Part of a small language model's weights.
Size: 14 layers, vocabulary 1024.
Training: a variant of Muon for these matrices, 6428 steps.
Each number is 128 + 32 x the weight over its row's rms, rounded and kept within 0 to 255. Layers, rows and columns count from 0. Numbers have three digits each. The size before them is the row's rms in percent of the matrix's.

# layer 3 attention output (transposed), 64x64, rms 0.307, rows 27-44, columns 0-63
106:103157167099126134157153162096177138158116131186073088182141157111130147156151091112179137140115130040126143118174156158144098148176131116176147102153130169106142157175133082107203159140160124
102:190147072109077124181159084112143124160127158149081118112158137104111123083113178123164147089140072126097112161143088153106059158092127151151140109124140137179160130130066144202146143170108093
077:079111107125105141150177116178121077130122180134142175128105145124138109117157073122086143180182081187127140135135208111118144134078117106079112124119114093162066171085093101106179106126103115
086:183138132182160147185130115129085110113064122057101122110077085119197157143096039127111110131125131090159117132190126119092173115101112113113139149138107124158133149111100136099176167158092122
092:163100131142133121123146114189095101125116117078113080137139154131117163108155136090143093051136127129086149088162169116129121160053122137130106108171129121139159198112065093079208150179131131
134:134077177160083121085076117176193163133120156109134109124094118121079157124129152086132153121123068178135142165112150148106113122063094097088185185138136108158087106105157186128142159165158137
121:088081119175150049124124171117137173097131130155163136143086081117138180111136105045102127115121141111132120126145120108079165102150135100142189101135095171182101111113080150078180161105101155
092:103107161118151108150161164122128075173102103122122112110131140191138167086162082128130127077077151071057161137209105109121166193145143135156081132142127136141153142136079114081158177144121111
116:142145113125074068118101134125160105139147158174165160063169138099127113124065134107110154093088093121083152161067091116139074162157175191166083084178112143154149111148143131118163109118108099
100:148173094125098153148106104103074069124153134138129138073153163115151096144045090155124153158139123143177119159057164150106110117146155131152112089176155166108181151103164092142180085116142175
114:177152134130155127128149169026125173069068152140168105156120141144141125125195062132125117179148134121143088155136136175137095067147138128121136139097067127113067119138103168111136133112146168
114:182105142183127162144118122173135106126119076102137148095127162131161159081118064104131158131156130204163110150107166148113124132128160068157102147136130129164153182068100139140218146109173152
085:177113185188175145139077123165185195114147128134083157118138137138160143115122063149134125150146123071165136110176091157138108125139119101188136160111128105129138164137160176193153147134115062
113:082091200108126143142084127107084173166167169115140139117177088104123066082120135129086135114183150099192102109108139140113159106122143151102116168181142106082160089124098108161170117163097174
095:142092100150159135137129080094131125127151131162054110167132140109111140100142115133135116127176135125149148050150120158174088142093114222151066109164130085145128115144093159160099112217111157
126:101161070172159142105098085092078082062131170137104155109097075174130145151050087139066152167116145167176146097160113152116136092130115138164103129111106152141133129089155154163127116140081148
113:078128085148134060090135126136136162085185103114147120133172159151041088182139127113112151081129095143106121076154173128170117136127155145155074087133056120100158124086146115114127148092092139
095:141158090104155192092113100149100059125067128150158153102109113142170142092121107111108088140113162174115127133162113079111133115130178191128139129054108124116061105108137155119086106050150148
# layer 3 attention value, 64x64, rms 0.357, rows 28-45, columns 0-63
103:122144093171113121100090181058091132127123126113163142148158120160130140159129092093148108137077107083162137095134032103082153171105163074111114118122131118038109179089144111149144111119125109
082:174137149152150156196125131095180123156113088079129085081174096110103167158136150127094122126055103126105147076133141137110144086140155135177117129126147139160119168148137153131047128130185202
087:109090099115170146110178103130163142172144141143138083076147119167062111112160152096054171156074141080118142174074139153149137163088119114101121091132114126096120140136148109125081081077155187
097:143125131162145074118130130124114161179150171148153065119093066124119110210115112170082102149156136089157206133098071139082140130095148134108108108161098122142127098177167105154119111085167167
122:136227144146126129092166118100106105143111078121066154139169148159112080142119116162116098154105177092147135058145133134115140114163162158154044086121113158112135132132057126132128094074141138
119:150173141103106148119121033117131114181161092132117065113124118130092079147119135212152132144145145145113129106081125144164104128145106128121069176164184049135154139115123129176083098148131118
083:119089090151123124151174104124101096123178159159157107092136092067126057158125166169139141163194082146190097179132152178103119120138105163144159096107107121095090145115173151161086119159108158
125:101170166128156154153126142123121113150138110105097139167148169162085201114174133140160082162196069140138068134174102133111104134166085093085134132125130105101118188127123150107091139182099195
102:092110202127146146114125149141171184132125132097127163178117132122123231128154158081153116087154171114077170139170083094167097101120108155118161113075121087141079101146125168123106168105117137
114:106116086161081143114108086184148096175154126184084185095117146122117108163111159113094133104137141101050177124131145102161183155092157115146124165168168129106190159109131061155127112161113115
113:080133169149116129122143142099123132180126139142128129129125089105107112178117216162125127120105185079118162043124112128185117098132111155093168097110100123145073049140173127137066125103102133
091:114113124138105082147121156071095090156121158149169113140152158171072125091107199119115153140079140166090101122092163114149179166102172140119128087175172128148129100110133092082081077087107182
107:133189068121130118094140163121179071112130104123111123109086121169184146184130152140168133114071133170109180180137176127173089131132102149147175102089133118163104190127107158083087145101149111
108:130170163124077118118133143142149080156115168131176109116122100206173093124147130108143161107099060080117097196115112138162182154125160055095168125126097145122116118087140094150127135071095160
122:155095166092091150163203129128155176165182128133149099158162171126124142134149099182169128056139115092095116145081121081223120141109120156141178113115141113155123086159098104124154119098145118
112:162142163102110139140126143091153075100113140143128164103079126136188155088086079144129083146174108112102124155121056135130102174166150136084212202140134161144099156130118112173095131143118179
096:146110111122115137175170169155166216167191150164104138155136159134087127175141141145158133128125103108168137119083108092113133107092082105120128150204096190142165148134147110154166136192164101
106:133102111138150074059118153131173134156133104084158134140176089067152151128148100118111099105158137066055120147156131109149052170101131119084137145106155095072141144148088114086109085116137077
# layer 3 attention query, 64x64, rms 0.256, rows 32-63, columns 0-63
086:122110133074146150124095120115187113051074180137125141150101077125105139137122169103070066080162149150125089148083133122148134168150151168119093127126116115154138093157107087145072092198103114
089:126108136117210129151169105140132177142133135120106117130089099111137156098156102128182110193162122119064107149109142123054079120101073077112118137166131039151165127130146171162101138165108126
086:109093151126148102105171155084152128151145130163095117132148129168105194179132129186126143158108123113110100151221131151151109069204113102115090190163157155097150145073106094106123150121161125
077:128134090148152090177084093159113182145152150071131134131105125133145123129121094060152188130119153137108054142115141182126177135203115044114087110131120133139115095131148075099108116145100168
088:130157181122045173121109089080143114150053152128128106191115158160122147123183119169124160115084115144202137126182114160114124101122089086095126097125083142085081127150139148106142138115150166
082:148114171151141059165130129072122106134140150152077164126167063132110103091072142127123101138105114162110122153080105161175092171055184134138066162170118111078158152115159116125111125159104148
074:106124113218150141102064121109151099161104139156112200139166097132137118161089102100095158100139101081067145112146135117131173181141163154147112127173128113167175103131144079155128157180102081
085:073126092030080101098177113067066094149128167115177134094085109105139149158141146180114116152094137138136106095148120116113141084149154106153149147108127185090123080105157103149115135083120166
096:143138110110112093119081103054133069141094162132140096135100172134157107181119054101065155157068135112157088153149091100121111117167111158162161136135116170101124101142162139119175091134118199
083:123156135145110151130114124134134128057161161107074090144165167127137110138175169177097100100172137053167149147112160094118211103134097086078178106158134130116098098168142115099133095153174101
068:168141164107091140085074110080185099142068104128109117177118137111139129155163105124087096085137138099171104158167104179120088115110139120136173132104133089102127144090160198129098113117220103
082:101119155120138139123145137137144211128149130136203097138105187196148086109103119139134089087064138145117161112082138126126106164161125066155104116105177067098100138178158138130109077086153133
079:101107118121160065147108187193129167109103093109092096143132118095110158176138144125144171120127137163156112073108108109185163112125142089138201174098169111119122050143130141113138169168149179
082:115150146159107126157132189100156124126186142172156151102128165163122149165099127131090226142108092154120143171103135162134106169134122197114113172110124126098185131121137069133218127133151108
074:100121053129133121137098080137115189171158042058158103131114136154135125134161097141140191123137122125163129124100133088141118198112154127110141088096121094095113099085195148143127092076108114
076:113162130124180137149158094146113061086166182108114126139088141182101091212144092130065071120145122115108117105140167135129141121042101130119093105111105122152193109113127165139107105090121104
091:139102108178182130150148179114086171083169099107109121115152102165156169132102162110197137106163119170095142189094106156147129131150140067157130104145175154191118173124116085102142186096122145
081:144170143131156120113171151129071161130133066092116159067136051115183148108085193122138145071156141094108117132146132095141105094139138119165115168110153176148147193127159113142103175111124067
101:127140105118036121144115123111119071137092164130147096165094188163113066159124114182062133128105142135157082110171133159149156121112119162085130114089063138047092116126129143127132100100150139
091:129072110099175149147098153113139183169148097156091122140115174094098190094179133160190127144143062126141176157121143150108087152158131155111175121156161095183044126116113123142150144150124115
086:110113071073110114088044084097144126195148127124114133110084148122097069144126110105193126135050127113066126127147159152093164177142158146130144073114140123189121128141103112130119110161125147
086:114104158144139122151188193111111073087087091135157137113161106144095147182090121169107091128218079119116177097133178132154145131097110109166102151121156110088112135108139098049148122153117152
078:101101112165127166123132126114093126102123112089192089043090135181146100157152146124160091140169148123106133104124227084121200149112148110093123123128124140100153084137134106126187179149158143
088:123153107120140116078141058077142126060106207136131113098043156148086119167078112115124148109102128107117097099175107131163160134098161143187098093135144149147146104114181130158114177118121163
073:139097091075151113168201135169150159123155136096131121162079156125171114135119159197154144154153118145120126138154097101079103113151072126117171084129169143112130171133154185170049138080103112
088:102134108105136142116110100163149064179116123124093144069193139152097111147173172103187095140144092155141130170130173102109080119121186104133138172110117129097077113081161111082071163077144127
090:180106110102111122127157144109102092136093130123113132118179132132092062138117172109155215091126046116120142117126077114125147122106141193170135132141114157094143089121098109157150138162041180
075:101115124126190163118107129116129179147122137144110102081201144052166061139128088110191125141145145133170072127160138113210116162129123125124109164159170129080166150112099167142085132141111144
084:140167126143131090080158141146161112062190139123096123091125160136144053129067094163058143149096136109128138125181093126114120083107125091116161142120138207138142139172108147126165189100117094
075:122170137112058087105167160129138123108164138136198163127101130172098089172061136185107156100126112181114087115100131147150194104076113141080123096079146163154131127135123113088137069136109132
133:125141140128044092110076108141146061103115181129187116177079181137135093170089135114065144108072158111140104113131150095113147121135104135113132112107073161071116129148140165117103063107115129
093:101134153086117156129109128126158104102108135098194105155102119135052081175111098114127155140139190175156092131152113118192159092135140157092092084109100165063155107137125117131061142063149123
# layer 3 attention key, 64x64, rms 0.243, rows 32-63, columns 0-63
076:109147165082124152133166124166131113157146130096166133112118161135101127129138194112164162167154143231103167117125162157118132064085143137127145140098137145151173117154110187133113136081225137
094:135158165170153184137125178137091138127112154163061119162132110095182188083178116119163096149161108158145184127119144176123122092149106064110139184131164126162049145089130133123153134147131136
081:125097108099202167121146192109138139121141045106109137150171074075136130104120097171178114103157147101145139115130107148120134093124177103186171130203174097152140099148107075121142135161149133
074:104176135129097158158092136078144091123138119172153129144138132058129074145124118096074181124168083156165158115131166098065135057123126146108181131084117100145104063110094063121140139137117116
090:100163075075152105124191160075144139078115165087096102205088124116132107161092160164114152191145127145160060088135103154116159150094118103102133135134088133105162113154092102106148125160120172
071:113112148074120132105150043135134117108144216219133126117137128100140099107094112121167103114106118147140118075096173145143064126134135178107119077139120161140142134127138102152111040164122155
082:110168184138144111166093126207114087147160136145149163083141127137115083107072125065128147091150155104149176077107135118117188061162124191120178069157159126127124127103155138100129111137114117
077:143140157115121110105127130065130165129194116089144110063176095095125108168146113094101187128139127179070120168124081104157130119145145102106157141168190167093178121154133076137125203118147129
091:179130178094153137059156093095145078124042151108117161104126167117098094165124104086115207145105098138111113147164110131150127123122179083146205121131105140145120064128138111120137166138097139
080:088161144119095072164085159170162112171176073073174125191131182149113109165155148135112120120085101114150120128088104116130155189114133133098173133132137137146101159191089133078135150152185140
078:176105154145134121161130209111159111094124113075120067149066157133163159129086174166104142151123161144127082114122131183175143142182104076126102177117124147153161112180090176172131150148128126
081:098171077086117147157133081097105094180175166066125148152105176135113122140160135141148114157155142141149083189100145130105137146168173090158098070156087160106109145129119052125127098065117141
077:134106086163115126101129111108123175145102100160174121096184037138094149135166134124115157161142112158097083128152172144171123097138070135136147168174146151170166088055082099108144129160174127
062:189129125148106143143184066181107103105046143131138101118133095121106133111111096091147159064154093075095112107138135091111059087115149117195144129144102082146132106127185129159133175137108143
076:127146101140111108130100102104150046139099123112114102132099151112130143143150081123089170137115116089090097137179164081129110144149111114154141083046092222154110166124087102099128199138144167
083:092135166153154162125131132140143166065129090094125077147142168175113118146123126125251139123159117153075158106088151119128130116148106109138183079125158080143096197149165115094116128112131095
088:113157102086121122151111106165095134107127137187079164116136122151129127136185118144133101085072096122138162143077177153102053092157136140098151104135136112107080064088147123046117066094108121
080:170129087188127170169099122168100112117246117151084162080142118128170126091133104166099125093111105104061162180077087181112090131161117122135147119125131144150132129136136139146109122140122087
099:121125156120179109099182127094179104099088112096171099155116158114135102176067130107115162169151146164122076080150130064108114135079106116122109118159088082110200144187114084132129128162089141
104:127125104096081115076069124129151083150078137115120098169076110075122190125200155127113137123095131099158123115166164129158146179138133135152066168103111196122128103109146165107110085136173175
074:123120163153102152099089126078164100187109156141120085128157146086180107134137173112064135138141159081149137081190150137147136087161160186127056156147165160099188100131135135144096140095115094
083:135163153107204180150094115200104195115128171106139133102105100177094108093140063102171101113115154142099154127104151134141164122120156146100180124156104082109123099118177089067129140085106123
081:091148155176196166142118101141164166137156070092110141113234153136143114104142068096169137141162107121138133145131170144116072121113126140090181157141132073124115152135141110155092171128100075
090:109120140120193128130181125101082108079163126143086143067177080155088118177083117100172121171116095154047135112139131158127109120097123082146142125217148119147148077123115111094107125153110113
079:156152109149145127132172173114127103134116140123074152107099099127156204119161171128100097108102120152074172160112121124070137122142084018145149160156122145160087169173114077086143153138114108
089:138182119136086145194036131139110122085135115090144129110168119090160148145143151167109063106124111108131102141053137136151135139142116152106118130076106184097136167144151180167146103058148098
084:153144146147156134081175104112085152117095162151091162096140112182098106066151085131135151104056147146122122148115107167121126064129082161135138097217104140083151115119132084108168126130191156
084:121041139154125137114105107044123093131077154170089173089177110126116122120153121147179150156142116079129136098121174103158113083112138209109161152145125125178116125085112126153147114188099116
087:132151124144169131105159152093122104102158129140165162095197092184167121159125113122128073106108077103087116135104073132081128143125137051144112103175122073164146150152178139063143088126081098
093:130190156110156141136176115128100169123140149110168123143125111189155086116104099123129123136114153107069120149118120075051163028126127074139112114149117085103153138190160097087089110088139124
118:113137119149110117078178080112154096131123128052200145113080184152123132208062145110113154177147142146115082144127101100129165107090127116126145099106135124132161166169149077166128171131110084
088:158161112086189145124171189101143160089084145105152159087179110177130098169089155139131127148181132164086113128116115114098092045082124090139160099111144112114102101168151089124133190109118124